From a checkpoint of a small transformer trained on Wikipedia.
Size: 15 layers, 3 heads of 32 (1 for keys and values), MLP 256 SwiGLU, vocabulary 32000.
Architecture: RMSNorm before each block, rotary positions, no biases in attention or MLP, untied embeddings.
Training: 159M tokens, 9675 steps.
Each number is 128 + 32 x the weight over the matrix's rms, rounded and kept within 0 to 255. Layers, rows and columns count from 0. Numbers have three digits each.

# gate: layer 8 MLP gate, 256x96, rms 0.0852, rows 19-64, columns 0-95
# up: layer 8 MLP up, 256x96, rms 0.0855, rows 19-64, columns 0-95
# down: layer 8 MLP down (transposed), 256x96, rms 0.0766, rows 19-64, columns 0-95
gate19:075116127120064129116123135142116122100137108177112095160080113159126141132093083159128215132102151111085128121097057155182140114089061132156104138102132191105121141126076085128105117117141151105163098137127152140156051149107139152131155180107114108148172103102098161091080083123196099093
up19:116102115088155166115157168077138110162105111177093145132111122133127213099111084169157182131140126109142127117054147156129175105131144140116129139080102139148153098119134111140075111145140134077134084168108116084160096132105192138144139165078117139136170131105155133150092108133166093089
down19:130128109123159139141163127092121105124112109125101147063141103170099133095127120060134132114112160117138151140090175102132148064088116111149173074155103129108088147083146214099123178130109134142079112138180132149134163069118213108104139169078113169120136147080135108176141151142064139162
gate20:112174132096150110157181149124097090061119154171150144102116195142135144102156103084050180122127106119110092134187154127155088139110106100126111192105114154122163119093188114216111109142067103163135104116095100146119131145128134170158226104146149124198174138137141141088115107142090064091
up20:079111086114147123141118153175088143126191060120100124096136122153120136118176083077174176115200093091136132093085118120162161104119148113105119088127082135104177105123164130149217060160143143071135101146063150213160184146140159165172093107108142113126155112201108073113115108105148081130
down20:124109090131138109162108129139130137135130158184110126136149171073111142100140201185099113091233112095048139141118127128064156105144136078146088105055124150164114110133141100114137145118107090088121113081191129136095088100118116178092085046137108168103148084197105098131134108181129134146
gate21:172081142092089092162142001081138129070098098076137175110103177117118193134110105151153128144157148139117136124180208109151129087155171065112178148126167093174190150120188186149097137106067059155153167122087103134121170145084116153166106098125157089170180171102146171141098134085178073113
up21:138121135180107114087151172231077169143130124159167151127142113151139079180111129126138117122126097164133142091118093155125136138153207106104047090144138144131157113145099080119186133145110137127161137179109165156138107101168158140093126117102102146120108113146143081067094139123103098140
down21:158167151163129157139096109068142110122115120178103159121163141121143156164139069134147146098157092165126110109167141079107149164150192136179100182142100107146133113154177135116071127109078104128159124150049077114158104097055143129195091113098074070131147178091147125143071034148165121106
gate22:133098078141137137088122136109136095139135121169168136131156195093178114072119154132175115191129195057146159094073094160127098199203050137174129174139165160113096143171140113142108100150086097095105106124116159146164153132140086093110098145134147114150178143102136101094102090127154165158
up22:106104123136146093136138116139099135202101199071161089090131116130175150129154108129158200137170173104064081186116167164136126056102092091108089112096104119133123160159134111096143178088121134151159125167197114146179101118129110154179118146081117116099126186132153150082104139083107136091
down22:059133120191110132117064159074128143090120075187152178144166182131137088085072132122156070135108145070168177060068085115128105152162099159146120139114140106100107125138169097194102084147137060106096112119127166171130146122123118098105101111095162130135184139127162113089146103136136148172
gate23:164057109103078140074089156084097162118060188130116093145116143117118080143133129131134081077095120107100101063186093146115136118151136122126159104152146132042031177066078129147088165111075196171124078060190115125111072167157120158163122175138183114138122100158089185098168199089147143144
up23:138148123152124178127056176117143149205196138150116124114164118144157117177070105097152133163160134064138130133125080100140111132104135145098150105157050062129166101141219140124144091106152087160115096172074131167116170033146033052067088083130093196145126113093137168111176162083119149098
down23:146158116176126098150099198128128098123121093093126088145116187098155147097119133158094180132130152131156161203102094163148105129132129163088065136027146117157173087144096063134118143194046114105112124203156121095104187130150114087085191136069076121113107088128101106141139039102178085137
gate24:146113098093121116132136114073114172193179142100159154104144144161111077135134108095137137108132078124115119124140150116109134093101113143157105119179120122155136127135098112138124128099144175135199116126102117095093173127119090075122129118094139113124103152145153098141155103120189151112
up24:129108095108144094127120181114169168132139147143113124112131138132135190140089165133153139117143123126131148103137099104124065155116136147123123118113169167113154118132116095178159110111121131095112137144150113141106097140124147074133133142099158090141142121150118140100159138104078178122
down24:175094130102116111126145128110110143122131143101121175137116104101094062149166111130123140148152144105180180125156146130145165110110122093120113121173116167109137104124129121163104107102099149124138135078042116089109139142083085097142113148108162126122119120145126097151103113114158156101
gate25:118150192154089154141118106132076140134109204080143132155099074075177120112127122153077146124132159149097177161142117067131145103123090093149166107059050176121115109201084155094146167144174112123133158146118138138138083192138086133124076177131172129144148055157085112139133111128118124113
up25:108121205174189141139092117162168104081084158103084096095085137141164129090093095112109173151115149133125168143080153097150076128111090128182140101073191106119132067140095057105096128051172149082083166189193132146101071169149137071124113095082139182156133074157108130100070135074135125108
down25:137111172184079146108099123233129131121087128142126118080165141131136158095115104078141101118123121132184133098124090125113157123122142151116154128131056176065147105214059112121043083050103210082162092131157185115171107130127129079116107098151134128166153133069194140150073116108185087125
gate26:133095125161142111060139110141132205158131145139124120096133176104118103131083076100152097152122064127152102140076147154116078107135113143090105144141078141109177130145101148113121119113147157170112121095177152147126163102120183117090107115134171087132112107131046110056152127097157084123
up26:126117115165114118157169157069115191173187154137133096142100146141062129098137080171149149105167093092126118130133132128080238117127139143074184138134144150147096188136080175192189097138121153120128181084130142046117099113103124108139122076072122085112114157149042130121131230119144155130
down26:119172181132147123107102147141141122094146136121126116141108135100141137151142168097113118138103131156147157125059094151148065081142128161165117148082158103118179095135143120120131098099104151136110150178140111133125148191150159166107084168103084155172123131104163061096144109142119119129
gate27:048108121150149088129129121131147176142205154071143173188114091132161104142149114119140098190081109138120089112096128161142059150155146186168111147135093100142166124126098116089150128155100127126103122154098153104149108148170171138136139126129170112143122125172124073135128124122151129141
up27:066147128125134120137091105112153193120185110084185154156149101108137141097128124166161092128089131146134107090122146148127043141175117121112124131105097143116132079122119122098077124153085093187119149184135134128132120138160140098123166113176128124147094127163127123089081133130121152163
down27:152141093155128142121124117136103158112105134167123121119095156141117112062138126111098118076150182086158122095189173111099128058095092095036178118082120173139114119105133154142080188101127102125114129104163171134126096082102118128136125141160097105151121093070124134172154137070081152078
gate28:153125171096090115161075092104103097115143137135161125137104140103161160090146080089108171189137119168118111165145166100098129113092170156167147123065113109156110162076134171098075204115119147144095067154131092097159128132104116178115086209068155159218109108130205121090061154121109157167
up28:094096139152093176125057048091139068136099200139173138155080144077101138168077117124166107101147127118206147134112208142129121150161125113121113123189117159087134200137166149173123135103125138128159171131109148000122133128130042091124073119142153127080098089118172090103147134114103194175
down28:142159129217087097147146121139122124065113114093093058112181131085153139212134087224180064100115117111216119083062109139141207099166164098133128103112134109091157116100074110139127079090142083162172112161094119184156136177151165095070056076144107117131126130159113155115118094123184138103
gate29:083081165097189124082140117104099181162109096125134105116122148164166143111137128072063197132098102109130153090165116128149133077122120103097122084090067183172075147125131127175169118212101120125135147115202145159095141044195113119111154137148087122138146111090147090109122196141060074155
up29:048108185069148138057112166164142101072124101172101095144101126172176074143064098106082172113112135140126113089159085112133125150162087129117124086146053065072137110104182084131112102188127128096084079117050149158172159150150102093138087143091124183112144127153162161093143161141178080120
down29:119114099178080169137152068155150179085116189144137103183178083186103062155101124087173091120187147104091141133119117152166134096151170094105118152144126164090166092112173076169177117157110119115119097095149126099177138071117133099133164057102134105119051093114123140100086177102073109063
gate30:107164162098124134120169141146127123147159128160129149128089070079136116167096121135153184119147185181163125213140081117123164162117094160210146173114137156086085138095086103128129105122125126091127121164139170095088080142149164075145172127147079084158152114116180152108135123120084195071
up30:132213105115183139088127136138117154148062143151099121116182160173070186136131140152154088145141142096114114130138199077123090120064140126085118107133190173135125139132105140081149157134241175122145186092103160127081123141109122111102141142115113080115150147111125200144171132098127115159
down30:119102194125160092163144123099104152109205137151137086144154180089131146120147125142109159084157126183107102112131133139163161198158127114147064135138064147114164122137122072145043132141140125180182160161163111129122113191160074177120132176113086114152122133097121096087170149066120169076
gate31:101160092156115187130194197130114111105121143100134146111105116106153143176146163099111147161120167128136113135126089144132201120052182140088094131114086099125156168116159130160180163162103132091151110140166155145078151028148088180150164149084126124142122115149140114154094109165089107157
up31:126114145136150103080157091145123128093098132106137149169161114135132098168151163108168092080140060112086135096111164149055045171144187089086152114127148158134120156114107116123152122176167129100124134154148104107093138130171044111124110122154095094153145094113127105157106160180105099167
down31:128140184150047127159102100115134133148101180151103163125099101106095097160124200102089093107108182144100123139127088108145095169116185151176088137123166125140118092146151117110139112136110144083083203139155164155131173192118141160115106127060141130173153132139153087128178139150102133118
gate32:166139093067076085145129140173144152134105047169107074092114154141117137150078123183108210126157143072160145122109124124109139104114122072111141210162163069092159105171110187118122107148109148176124095084074150122124122143144125088166144102115185143149124104161127120160152135083183097119
up32:117144146084128099125133159163143119124145108071143171107148125115124082105154191173128155114127147112104139119126145146128121150107129142127146089102123141119164114115133119089192131120098137074093167188149092165116151199104124117158107137174117083164166142123145060089100128176052158145
down32:181148092066112117154133134176118149140089093146108127122109173168094159124119097163081216124116136097144146116130137112113150158118134086105109198127127117116132109150088184141098120112098136153107085124118106093144128068162100109135138106124132118134116107166059155154163135058177113139
gate33:112131213036150125102137153075118125180078151179180086092145184116138116044144148097113148197093130010111147059142089151073100140097131122075160052117133120180061120104173141096173088238096129151123100142119100181179121180113129082138147100132120155181134136130119144110110141169124125122
up33:213155134123171123161182117107185218124054129059087136137226146134164159167151105117150143140204136112137133187091193123137103124103126159162116194109086073102132099151118161107135138108128116151152135124108117186160143052078054081124118206178114126178181075116163077112133139167127134102
down33:136101114149169153090165114124138174121167158128061094180155154133101169208180137129072164123076171119116138060078067072011136134131115127174123150214115125067224173118100165150108156147170134140133162133075108122092089183100168120069125125106156095177134074130131114122158097132080114152
gate34:109062160134178101144098124103173130141132072146171133114157125124151139108142096128129103177157096140147125154165153098144135192135084138149129138120112162155207094110151125142138124123141145139199077147100118094121101142074128137113097167121114066125155068204123143117143118137179102069
up34:194104158056099126124102114124110129151128098148156136194121133099121178131148133095134156115090156156102141156162140120122140091097199113094125141147135194103177145169154114095106155132161086099149068143126096114133093083071088146161127109140102178083175110116146157051138129143131105154
down34:072159121124130082121132189130109092130103134098093153096145178127122120111139141164127122146141121146128133096094139147133102066146139146111135085104149098125082135151140093094140115138139156100113168155164086110136145119157113120151114166082130123145100186055150134118150106132110173043
gate35:125111150083147110099118113104143137150179089185075076101202145178135069145126158110178104101049159140089134105124216155153102130162114069110096151125082160094068166145101091155147089096130157159145116076130081143139121173164183153195106194137137080177108132183100085140079189137114170127
up35:113101088138121125073115201145154130108182178195113055098151144103138138166124132185184085121107132162142155141162124158145120128151162136107128118147114207064065135078103147124180131083057102125088110112091110133116145119094072134130120135109080150115070053101122075122140169149096119133
down35:126112136130132122136142153132083127171135181116092160163093059193092168093118160099194070135151161151153137071182092153139175086158117181088145102115096124197160070242132088087115128138145117157161091132116108187190137114115079167116163030100132100100166135090131099123178113151083104098
gate36:145030161134117153025143053227168150130107152146095126100120139132096110167100160130094144133103078137163097157120142152106119127130154118184090114117169109122135126177152173145144118090150116092084101160099117132129084167118126122137109145155160097123131065179145072122092148057089144069
up36:087211065118172115162147149091067119148156080085122096138147156147171111115114098138133113130119160085129137153145163193126140095083130164075145105106107105139162112111091085079105176207132151081140128110131175072152119110133124156120136121125097197126143157116074127146155102115181094176
down36:137087140137176109039180066136121155182105165085140165099094136135126144149109152161083116099096103149174123113132162174113104124131105105154087098072224124136138167195116174135109139099091134082091128133109161138114121136151128137080068169146135093140101087140163101102118076126107172083
gate37:085069094120078119140111101163092157128128120113111084079110099198179052175117165117087157145143101159118167137084174134092127099145120128153142111205125105104130169087138141202104071151110066137139149121118186160128127194143106113162114153116129178162161096199120072153109129132110106158
up37:137120107120150138130140105124100142134119184126164184148130158084123078150151161124199146087165140105072117135141120130155116231167129126131091242116150136161163110150124158137099126113100126131172079108110147149129114115162160127101154123078134060095161054070144123151148136112144153036
down37:121121076106146072152196137119103150132115119139075088107076098150171173168154149172079136149110108121123120111099127127123101092146114086139145069110132125117103154103136090151116088134107142141105121062099114066155111153124109165178108102091127130225156196191095121106080103175109123213
gate38:140071146103122164106143095093107130129133158148112092146160175189121131063137151133103154106122078139128129119161105116110118144106128153108139120145084163158158125096176129151144115167107162112122156120133112078103079156126123089106163112137051111141202148136088123104115104110086097172
up38:124117133152105095123106126118107122115121168052121142131141122105119117172131158149147143136164179102114107158114153124152103118143092112116110117102100096129136169146086147089118139056146146118124165129116155133129200110101106146161129139127166159108096132124225135163144125130149141082
down38:134143143099151134121195083105114100121111129159110135149164117140164156127122133110096182122121106100095109104154120121116155169140139129106107119140000140126159127084181122080127123185153140125110143134123145067147141088136145121110145124132101148131137143111127125153134111067175141089
gate39:129149131146118119075103131062091178107120145195122169138139146148125071141088121170090134103147106122161067145088128114149100094133094173094096115084134128147115154200134152083157112131117076111141178176142140095175115130105097111149059100119112143131127129184140154112139120086124103160
up39:129093161114210145136090199109160164178102112167198139139089104170065160103090098098188213165136109160147151160146084093138115075137114100083094169132123188049122120163158104166120123097099090147122070118227120079091125185133160116099153086102129149122130089124075122116142138134061191180
down39:152150157110112080113121085121165066145125094124163123118121093170112141112138157197128077172109169132110154115116114134110052139127066172126179133173104146110175119110137102140145124168127176102171105081093116157053088127191105204079170105141139165186135106100178090135100220100144134093
gate40:203134132108101167116124163106136112116131145102117124163140087122115083162129174148086091098072125197178115155123114139060112167137104113078164164136134139102145111076132162157103177158130065131127147087137087148123133135127130141144110103162117125124112112118107131087172147147125122149
up40:079151133116112138106123129095133122091118099169109147091127104122186169130096124112131162095156100092077150102118144130139125124116139155157124116127130104120128128186130107131131118107099198154152095141113156131129116102142134165104129159113115130101139068085184135137051147114075105131
down40:151122089102094117171150123111125135120116107096138101090159101150120112120120142112130112087097160120170153171098116141099116122187116150144117157095128129052095117123115179153127159161151100092110131105148117153167105117205143141144125109118124141094146133093160093095158158133124152136
gate41:193153121133117135118097136132145191125161134148126171109138183091149082132160107107136167143152130098177189106173094170143121162089168081108104120109111161105113088174120153133140163153137123127174115153148131148199131119130130106185095130132138124125144146122132087112121114124162116111
up41:181167077100139130139160125141072139096121138164102139119124178122134121093141099129135178147105080159127156071121143132171112193120166102164143098102165136114050150092130147116142134109106140103115154131122154153175104100154150133178150110111155110144116157127090115111110111105110084174
down41:082123093144117138164195144156092166106077129156097080104162146142096158112107161151081120109133132170108157137135120089150114176117132141179093158158117147096142162132174129066118070086203147118118153138155114142119113149105105156110080081074129090094127137104132154166164137124154162165
gate42:193138064135119065161193168145134148130119179112172085165145175100136210080081128133144081150118156168148094138131190161150112154073121122147194123101186125072106143130152147151204072183129190151149188112124021121057088137100106110189106134132111119161133162161084152140160097188111191151
up42:120158157104149220194149249148167154137157159141097131118215115157155100093114165130160112131140138088157171173111155113140065209135168188131115158128145014166116153136160121101176109119117135154173184158127097159153136129136116104129105154186149149134091119132078068193140108203098104121
down42:142157076172159068151073123134154141135114203180150057090157170087108168147123106180132122047117155167147122127140129090128162185075197066137136128148158134111220113168148083177120098133088161171163175147166139078071109185138084139140134115123130121127038165143118058101122101084108141167
gate43:140092179119133126175091132178134122132174159146091117127158199160129080159074155116109115108203148156128164179127170134189104100162155174140096114069168127125117112145166124147204132100156140145051109162114123170113093069141077136180106189142104139133188161102112130102184150123115167099
up43:130104125172165147122127108125159134102108177139144078165119164175138106165106157112098074110093115201117150130063109116065114145093158166130137146135096138161056125117175175093155098161146154146167150123096062121131070110098162128152062176086088118125104133144169144116084108139113117107
down43:166111088038077120139083123112071080161130115100136181118094117119076195060127089141145168126139144121138136119181176133154090146117115164119126113169128068144105154149081125148152124154164123106107148128073201107136179125119096127134179065115137158124160142137118112152162125157158142139
gate44:160132128115178166155140081111155148156104102121106095106186098073222158106110076152140106068168167094150100110162124146142105121186146103168114172124088108107129125178110100115128124085130141146123151144125072135189161135043139112186116121098092146107151104112151088157090106194118124073
up44:102145159089087252121188116181173076129113133151119083115138119106141094108132086125072167140130174206183165078167125092148087126080142088072081115124114125162139107205140123125105167087130132159165138096117088154104092128097145110160140089142167182124133101140125109140061137120134112151
down44:114160100160155137119163167081106164072104094155073125170154108153128120120147130117073082149163106107113057108054152184104068130112083153117141131103132063131087156178128108099116119131103197101171173163189186159165169156132108171123120143146143141077153097124123117137165100124114103121
gate45:161133113062157116104106194156062114129178142175171116063120067063117122180163176129122161104140116145077097103191100118114110129116182148120148064024139114137127140122161156139108091111130141111129137135093092157118094088106152163133138121164110074143127163191079136117135175151092173111
up45:125126126101093151150117178105129175120140200123143195171099136124133087131187164156121136107090114087120087127164183084130128121108142140178135118166099135130131073149119104118095150212117054111082141131129120117144152099125134101066108129081119153140183164128158074162118168154148146128
down45:100098170102105108107071147109103158098115211125190112093076086124133094149041163108193137140089116158121155116080143089124137131119148034156174129083124095086107109137176135180146103132107104120119193133128125115118131129118118179173132093115111114099164147200095151114150138132118128167
gate46:161155131097080110155152146148131124103097135173149162081067166102103140177101114089145138112092193122158099163136108095102112099137118122149161106067150128079077128175148121089093101117133097170081122132072126142148062144161092109168180174143104189103137194095133146133152062110154138137
up46:100095121122096139132094095114086123128083095115086044035131114157142141172134075068170124155085091088205113081147140153049156134120159122138162161129059089174160134145150148126123107139049165146122165086124104091111123095184142099126107145183125081160100148133140128073097109149150113172
down46:160120113091164139125179129125162147176110146110158192094139157115099116112167153200157141122147166166121143160131108102198225170169117148091093129129136111103116143113111090165157127221124090136122107121087125143103125177136147181138155100120120088147071136140084154113123128108145143165
gate47:068113120166122137092154120082158137160127074087105100136103121169140135110124128110070108069138096166095101165094125118111140136153100142103169143158125156115111078148121085212080138130101148148078122131129086167135180102163162137058143087145171145131113151121126112130088219143107094073
up47:138094170117177165046105179159118135071123098121112141135122147152100157072138160102084146107117142226075119140149043110104158129170133109173110101134085155189176096085144143148140127136142159154088126225102132120150168172105162114104168115097154081131141178164163087125116153087066125139
down47:158120111200055100166117095126116117159137157101138120128115141099101089135128120182128102195140133036131095116088228138175160106092183144082168172143124171085199189124122107115135160111129109095106123096140125184127132113118115109163165147092116124143160119125148156147136148185158116168
gate48:134128115147154143159153121143149054099145109145124139140131153152121134104105144104163162128119183122159098115123156127163139189142120088166124141134163126126118147110156165102162150106147092162147127144090129062162111128124093067135085156134139074139150117160175186157115108125119159151
up48:133115128152146134110095063144127109129109164187141205162194114168089107194129131130155148084184182126130134159143134124149152188170112078095110174159129107065127105173139152173152180108137107133179128140099148120080086082136117106158102145112143100107084133109192196148098067142131131162
down48:099122134069106170200121120130094119113134109069086074079090122123168112080086114121118109159098133103111117089095139188171120105126119168143145116103180172197142120126122131144145082167116156132111154122149176127118174185111177133134136111122140147105172127120071096099166177134142149113
gate49:132106118132149089068159070154112166178135079207132175161137057097160217152105156116072129117159156125120141115107178103095107101138191085119132104181156096108122181181141118075165071076090057101196086209115152152101119096135115138180168133145125141078201120100108081138141119155136058183
up49:127115150110172149133100179085130119129126098143180147104139170126080157157204149095134140106094070112138129083105115105122127145104125120114104054131116148113139122077136147126098132140167100173131147109111045140121166118124117133055129107170141130135069195054160140081118172129127094214
down49:233113100167113147137129159089168072060108142066091103107088092114051117135110077139181066149128122164161091177162132150110198155097129122124118191036099164125107070157145116165110208142100163076098095094131141130165085146094097108138097105127125099231171163150131190150165129111125171087
gate50:145134138107062131171117147117111137114193090118125126141096141110109103148110113140105150110111155144152062121105140095133131126101118148135105115165097092116090157109120160130163136110141117140109134097085150132104150119156162125077073107104126138134099154116101119135133095140149178072
up50:109116128120098157104118120131178111080127103138142158160101125103117160126093159138133098133124161089082123172128146113093136133108115142132075098131165187144168140140108125155100141110118084087113137112114145152113120074128120118148082134148126096152124191161088136086112155185048174120
down50:156150105119137087167081096154142132127158131125098090121128120122081114138091090071177162164116080150131116100112103120172168128116106098147136145145144093098079110104091157122179111128106123149161134110152083112089124170121149075114191110145127154140114114094176132133138107091196160166
gate51:132155042111086141130112087136157141078078028124149118071137106177125150068074112150128157157114090089138136127146127179144163128022128161191087069078098167105124127136139172139159070147066118136154092164113098125151089140138175117123142132099120110182096172161150089119068109136149101189
up51:150142159148045085132166118135094116132140148087083151156090151102145139107119135151192100155151197140159099116096176131186131113125151068120079134121158088144103115092140119163106122197196185065119080125105126125149148064111141200191098135151123119128170153116204164138155118102174126076
down51:153122040093096179133147088139114109078145089109143150058176109201157065178112156054120189114140105130130072153181124109103173104070123177170088161078143099078097120140112153119098117131147070116105097155145139113163121149121174072132159147097126107100178104141153134160138202111183120139
gate52:120086147115098150108114175148103137119084138157155135177138141126198138094128140165105112037175151160120108113213127140184196118139130105161118123119097121134093121170069102129134124106092126107150076195162092095097100179087173119142166147104129092141135153106121141152114095110113104163
up52:164117133116113124118143086156082130096141142158144139097121123145073153136118145181136129154039101145225125116047161140104133179084155072142088073193172071124202113107127146124089148156145090201144145108125153133128157107182104173117144107159103122123205157115152099080139149158125147092
down52:101076141099055151137076127146157115129138108147120170099184108043124119178183139083100071074129173146105147093176090184111079147073104179134109100152151167179054172150152149124141134110106150100150090174145101176114130166120162131073069109136104142137043086139099107190109101120135124097
gate53:106121104143114156140106130052141131132139201168124145161082128151138114109153156141120109136126092107127131043158144151151115152154149116065109143158110114140153137132135128124151143128095117100172157076141099100132084074109135140068119125120125118112093119161071113136169148213071153127
up53:115181147111127123097160126179131137155199158142075153163150145093142143123058173174153070098120118106119028146138162097170091134075146124077086129122132149120124069104138111101142092088104099115147125081090156092063084110089109148102137145132119121111093141189129156138153136169141181086
down53:140120076121134191166106103052117124123100110147209147129147100095124106118145110147131088168127212180125230086145164178139190107132120139138173129154111159135148120109128143065118162166176157146116118118121115131137130137148101144176132091097159141138112137140112170115136175094145068120
gate54:094098132098111167139120039100092151101113134156151149145124121100130089094093069159142159122135119114127097158182156061121151195177140144155228091176095190166172097187147105114140151118107090134113118091053174106072152089157082087149097075064110158200151113123180082177094185212208082107
up54:132166156103086160096132133131155158143128109129147119167138112098207100154109112216154112109109132164092089159152200120065141117128132181107179142118078138136170092155139130137151090100044093081170092148124156068052170133150106097179166078134115162196146078148152107142132082140202167061
down54:146138178153177073235121143097148140112139108068162115172160126073144132096108219174116167138138098115145190105062096177140087129146121105136131107107136116130128147086103140155116096172084133174142163170117118162169131176094121137111156203168123105062097191137070099104100115082069119205
gate55:171142113101099122191136106108114102177101091134103139173141122106092164098100078089103151138174156095160123082137154132164127191085117066125176152157156183130137121142123142131198154088183091098109130100108096068095114091106149100145137118179093096115079138165172147179104106138120128196
up55:087163133111103127150154135129109153156091112127096149141131179108103193120132102081162110181147194082148112102191120133154107109097144076097156152072123141132164095136086154115224115122147085157113126111088115082081127059139144077143143133139134086101109116106119193137096118090123078128
down55:098080181090142105080135117131159089105153164122158151126113100138155062152125152127122121095081090157116145173088117119120110100184086169210084115154133082149156167107139122128056151137073155126117129148147193171160119200123121152106079122094134169132156148131133094121160123119147175117
gate56:155098104114086158146185124111103100153125153142088139125139192148038219124172074085144143127201177099156051136112077158104113153087118120136074163144134112100064124178093149155141126127187149085117179194171096169178121107166168160149101172126138100128104138143109147136162137092111132045
up56:152124086150177098100125127150146095132123123093138099135133146168094141133118142134087136131126149133175121148162181143207148145101149097148125132123108176108003114121149174106125171132161134092180121089163124106089151128134201131125116038112142108153179077171120175122144156058138155140
down56:115129152144051148186189147141075138090148076120107091086139144176104185134131129137095111094094140163071111101204104112104084147080098078217140136148100113127065103118131111085094140154091104172146171133137164137204162163190188089178151099109149149097167125153160131125143133136199156068
gate57:080094098115095070198123073076110084155095121113176124114134151172123100159125145110122162021125154108084045095147129169092128183183137105115174102131140101131087067112146108155153118174066117130107023211112105129098130107167146103094075124169147166090114104114158154105172137078072123118
up57:146140196110159126094080218156124155128130170112078131124145149066185139135175073131106126145114146147134160089142096094176176073127136142132120121149115078171132174137150218139137123059132197142144111164125065152129137176123145158141181192130063076141153108107108140136150149127124081093
down57:077095091133104091158133115096146134189098153147190082135081132132107112148141098121157167098117114110138069111149143154106095172179125116111156109120182093062112077099175139138140068214128103112123101186120203125112147139144082143076071135139175178080157102088146180092108118121096185141
gate58:148124142137181111139124102130065165156117053150109132139107147092114042121162129166086178116094143159098094147157101092167135063107105192132129166102166107116189141085086075135145137160152144123137142149137101144202189153160168113115139111149096141123135134118189121159152054121140099138
up58:109093186121075131114141142145166108164117143126138136136105126136100177130119147135115115145128139167132148110147152176082084125138128161162146112152120180140128162146168104110039144078124073103100133081121179152144124152130147119139158143096176086144163105185100129040187167161159175092
down58:125107099158094089153088093160129149180101169212171158141126146111107109162127101160066140124148166141099095145141125102170137091070133060134166120144192107162160115125084111164187147083139140138158134127178125170064139113143172153086109112095101160137112120094118090195143122083137093154
gate59:133136170124142120114124113142095165136100046141087142114129172119129163081149152144057114115130117159132142130142117130150142132135096143150126155148173106135171073074192112097166133151109135162156139072131115138112137122140136120160144141127105132148121154165136106151114141124117138127
up59:145142123151128137149142120084090156114134123077114181105082124150117161107157164102155084160144141169177161095119119124137109156091161149117061130110130136143138075124140116108158113150118127126145176057125123132115135109135109118103133135129106175141087132159132136119147144167124112154
down59:101106140117155121136142139058146112142144158190139125131160141101121155105100096133170163174184113120154083128106112078089165135082134111103084119088114117149106148174109124161070158109147118099099136117130139099113160159140135141135143121110099154087136101116125162127117142126153143164
gate60:103120109124145172101115155147102106071141139146169133125139154155076079042122139126127144188141104151159085119134206127089120153080158153175208105150146123155094110141164138074161136086068139116109090198183082122126127211130128093123149169159161108174116101136132169140079143172160133166
up60:152099117100129160115113139141159090165087148090153103167121159104078142116123154057143089175201139083133154106156147158148157140069155095142161129128176155084132091189135105133109056094131120156160125134087072161087188119212074061151151120099175105175166133191078120164129109113169089073
down60:131121095143068136132102170121123126147142165108127033083107117134088077072126106191136125058124142122173111176056144156164165128170169164116105154133109074126160149110192125139163127181165149126118115138086153174183108162143125102132108133089069102107112088080124132143113188137114150157
gate61:107157083103188072152226066166115155181171121118101080145091141172109123110111107081156102171106127158192139125143127136096166121096173145150106148130158137195140124148127087161135132168153134062105161144114141179155104143080151094148146137137128146115166122108106112135135164093128156118
up61:149089128177142121110145164099100109114123111085149100135143154134159152136170131085118087096124105114175116127100118088052124174153096097164108090179125103093137130159082143100127099104165102111149142096106110094114156080131148131120113117155137177112124142140086141072095108131173086156
down61:121142166118066170080072138125162154139138172104149145131113133090127147137112162188117168130106141076086112168095175146203123101167148147111176102094101118124157157129168172105164110114125175123166091153131147083111141106136132201125148142135153095145129079109155146132117112151116127084
gate62:162090201132118119139131167127125123189141127091154154148123119150149107146135097160141100118094110093121091159145153116121208122093152134120083150152140137086156119115141134168097155114110103105142128179131149097162202123171105145094145118147145179134075189094149099145160093170151162126
up62:119137121126102142091124111165110150099121130185152102163095126122159086118137143111135121158113151135155143112175146119103176154062127188120117097147131116130177166078124054138143108159112147104170079124151187153102115166107109140161158167117108102136185147177094137154112062098105127158
down62:132074172090121122184134141125125100127117102067130102107166116162124106156161150183141124138096149126121136137079136141156106085155079083122093122094153155114091096147128162123097111114077155133117149131175091121179203132124106142116113105184115176145085125107149067148111129115171152098
gate63:118146174141132130173187170086183131114124160109131132110090122107143126098131147184115171173081126160073109165176116090105154098130138169149124057064074136147154134113195093153146176117078120106108158133061122114193108148144168162158136099055065170178111151142083193120051101053093146105
up63:205063122137106113170107166119179119092159168144127080131082168142115102128107131110113130076082227119079101150116121058113197099124084153099114161129135148115131187130132107190086160125035089124127076182131088148116152150112116086118084159162133154186111110151149159108096117067110147162
down63:078121164136077158098103150120035100077162124140044116095127115169082202112106140055075093161123150138160117142150127183152101150140088066124124166159175144100096128111103154129077073156158140088105117099168107123077132119128123093127165115226144068136192171146131153109145081118115152180
gate64:089118143147119150141153110149114168140160129141142109125159136101178082115175089185116144128143145108146124103132131102130172063128102165110141125081087170104143129159099168105137131108160118095150131165130169133146145122171120168087145153107170141084110132129127056077090084148116132123
up64:117153090142129098121131113110173093109122171109139126120112111129134102188128132131133127090137100117085156096088065141107054097158132148112146129130131085121143108119162165110132132145117162167132175089141116142156098155186128168047120132142177182136117095135085149157079159118063116136
down64:154125139131107155180145143146104221203116121114114118125174152069132137091165155185147157178140157141169118129154119089120195129101112078130122125153092187119142152156071141172137130123096130070116156083137113083148145094127160071149178116132122106124133135162187139133123121131117129124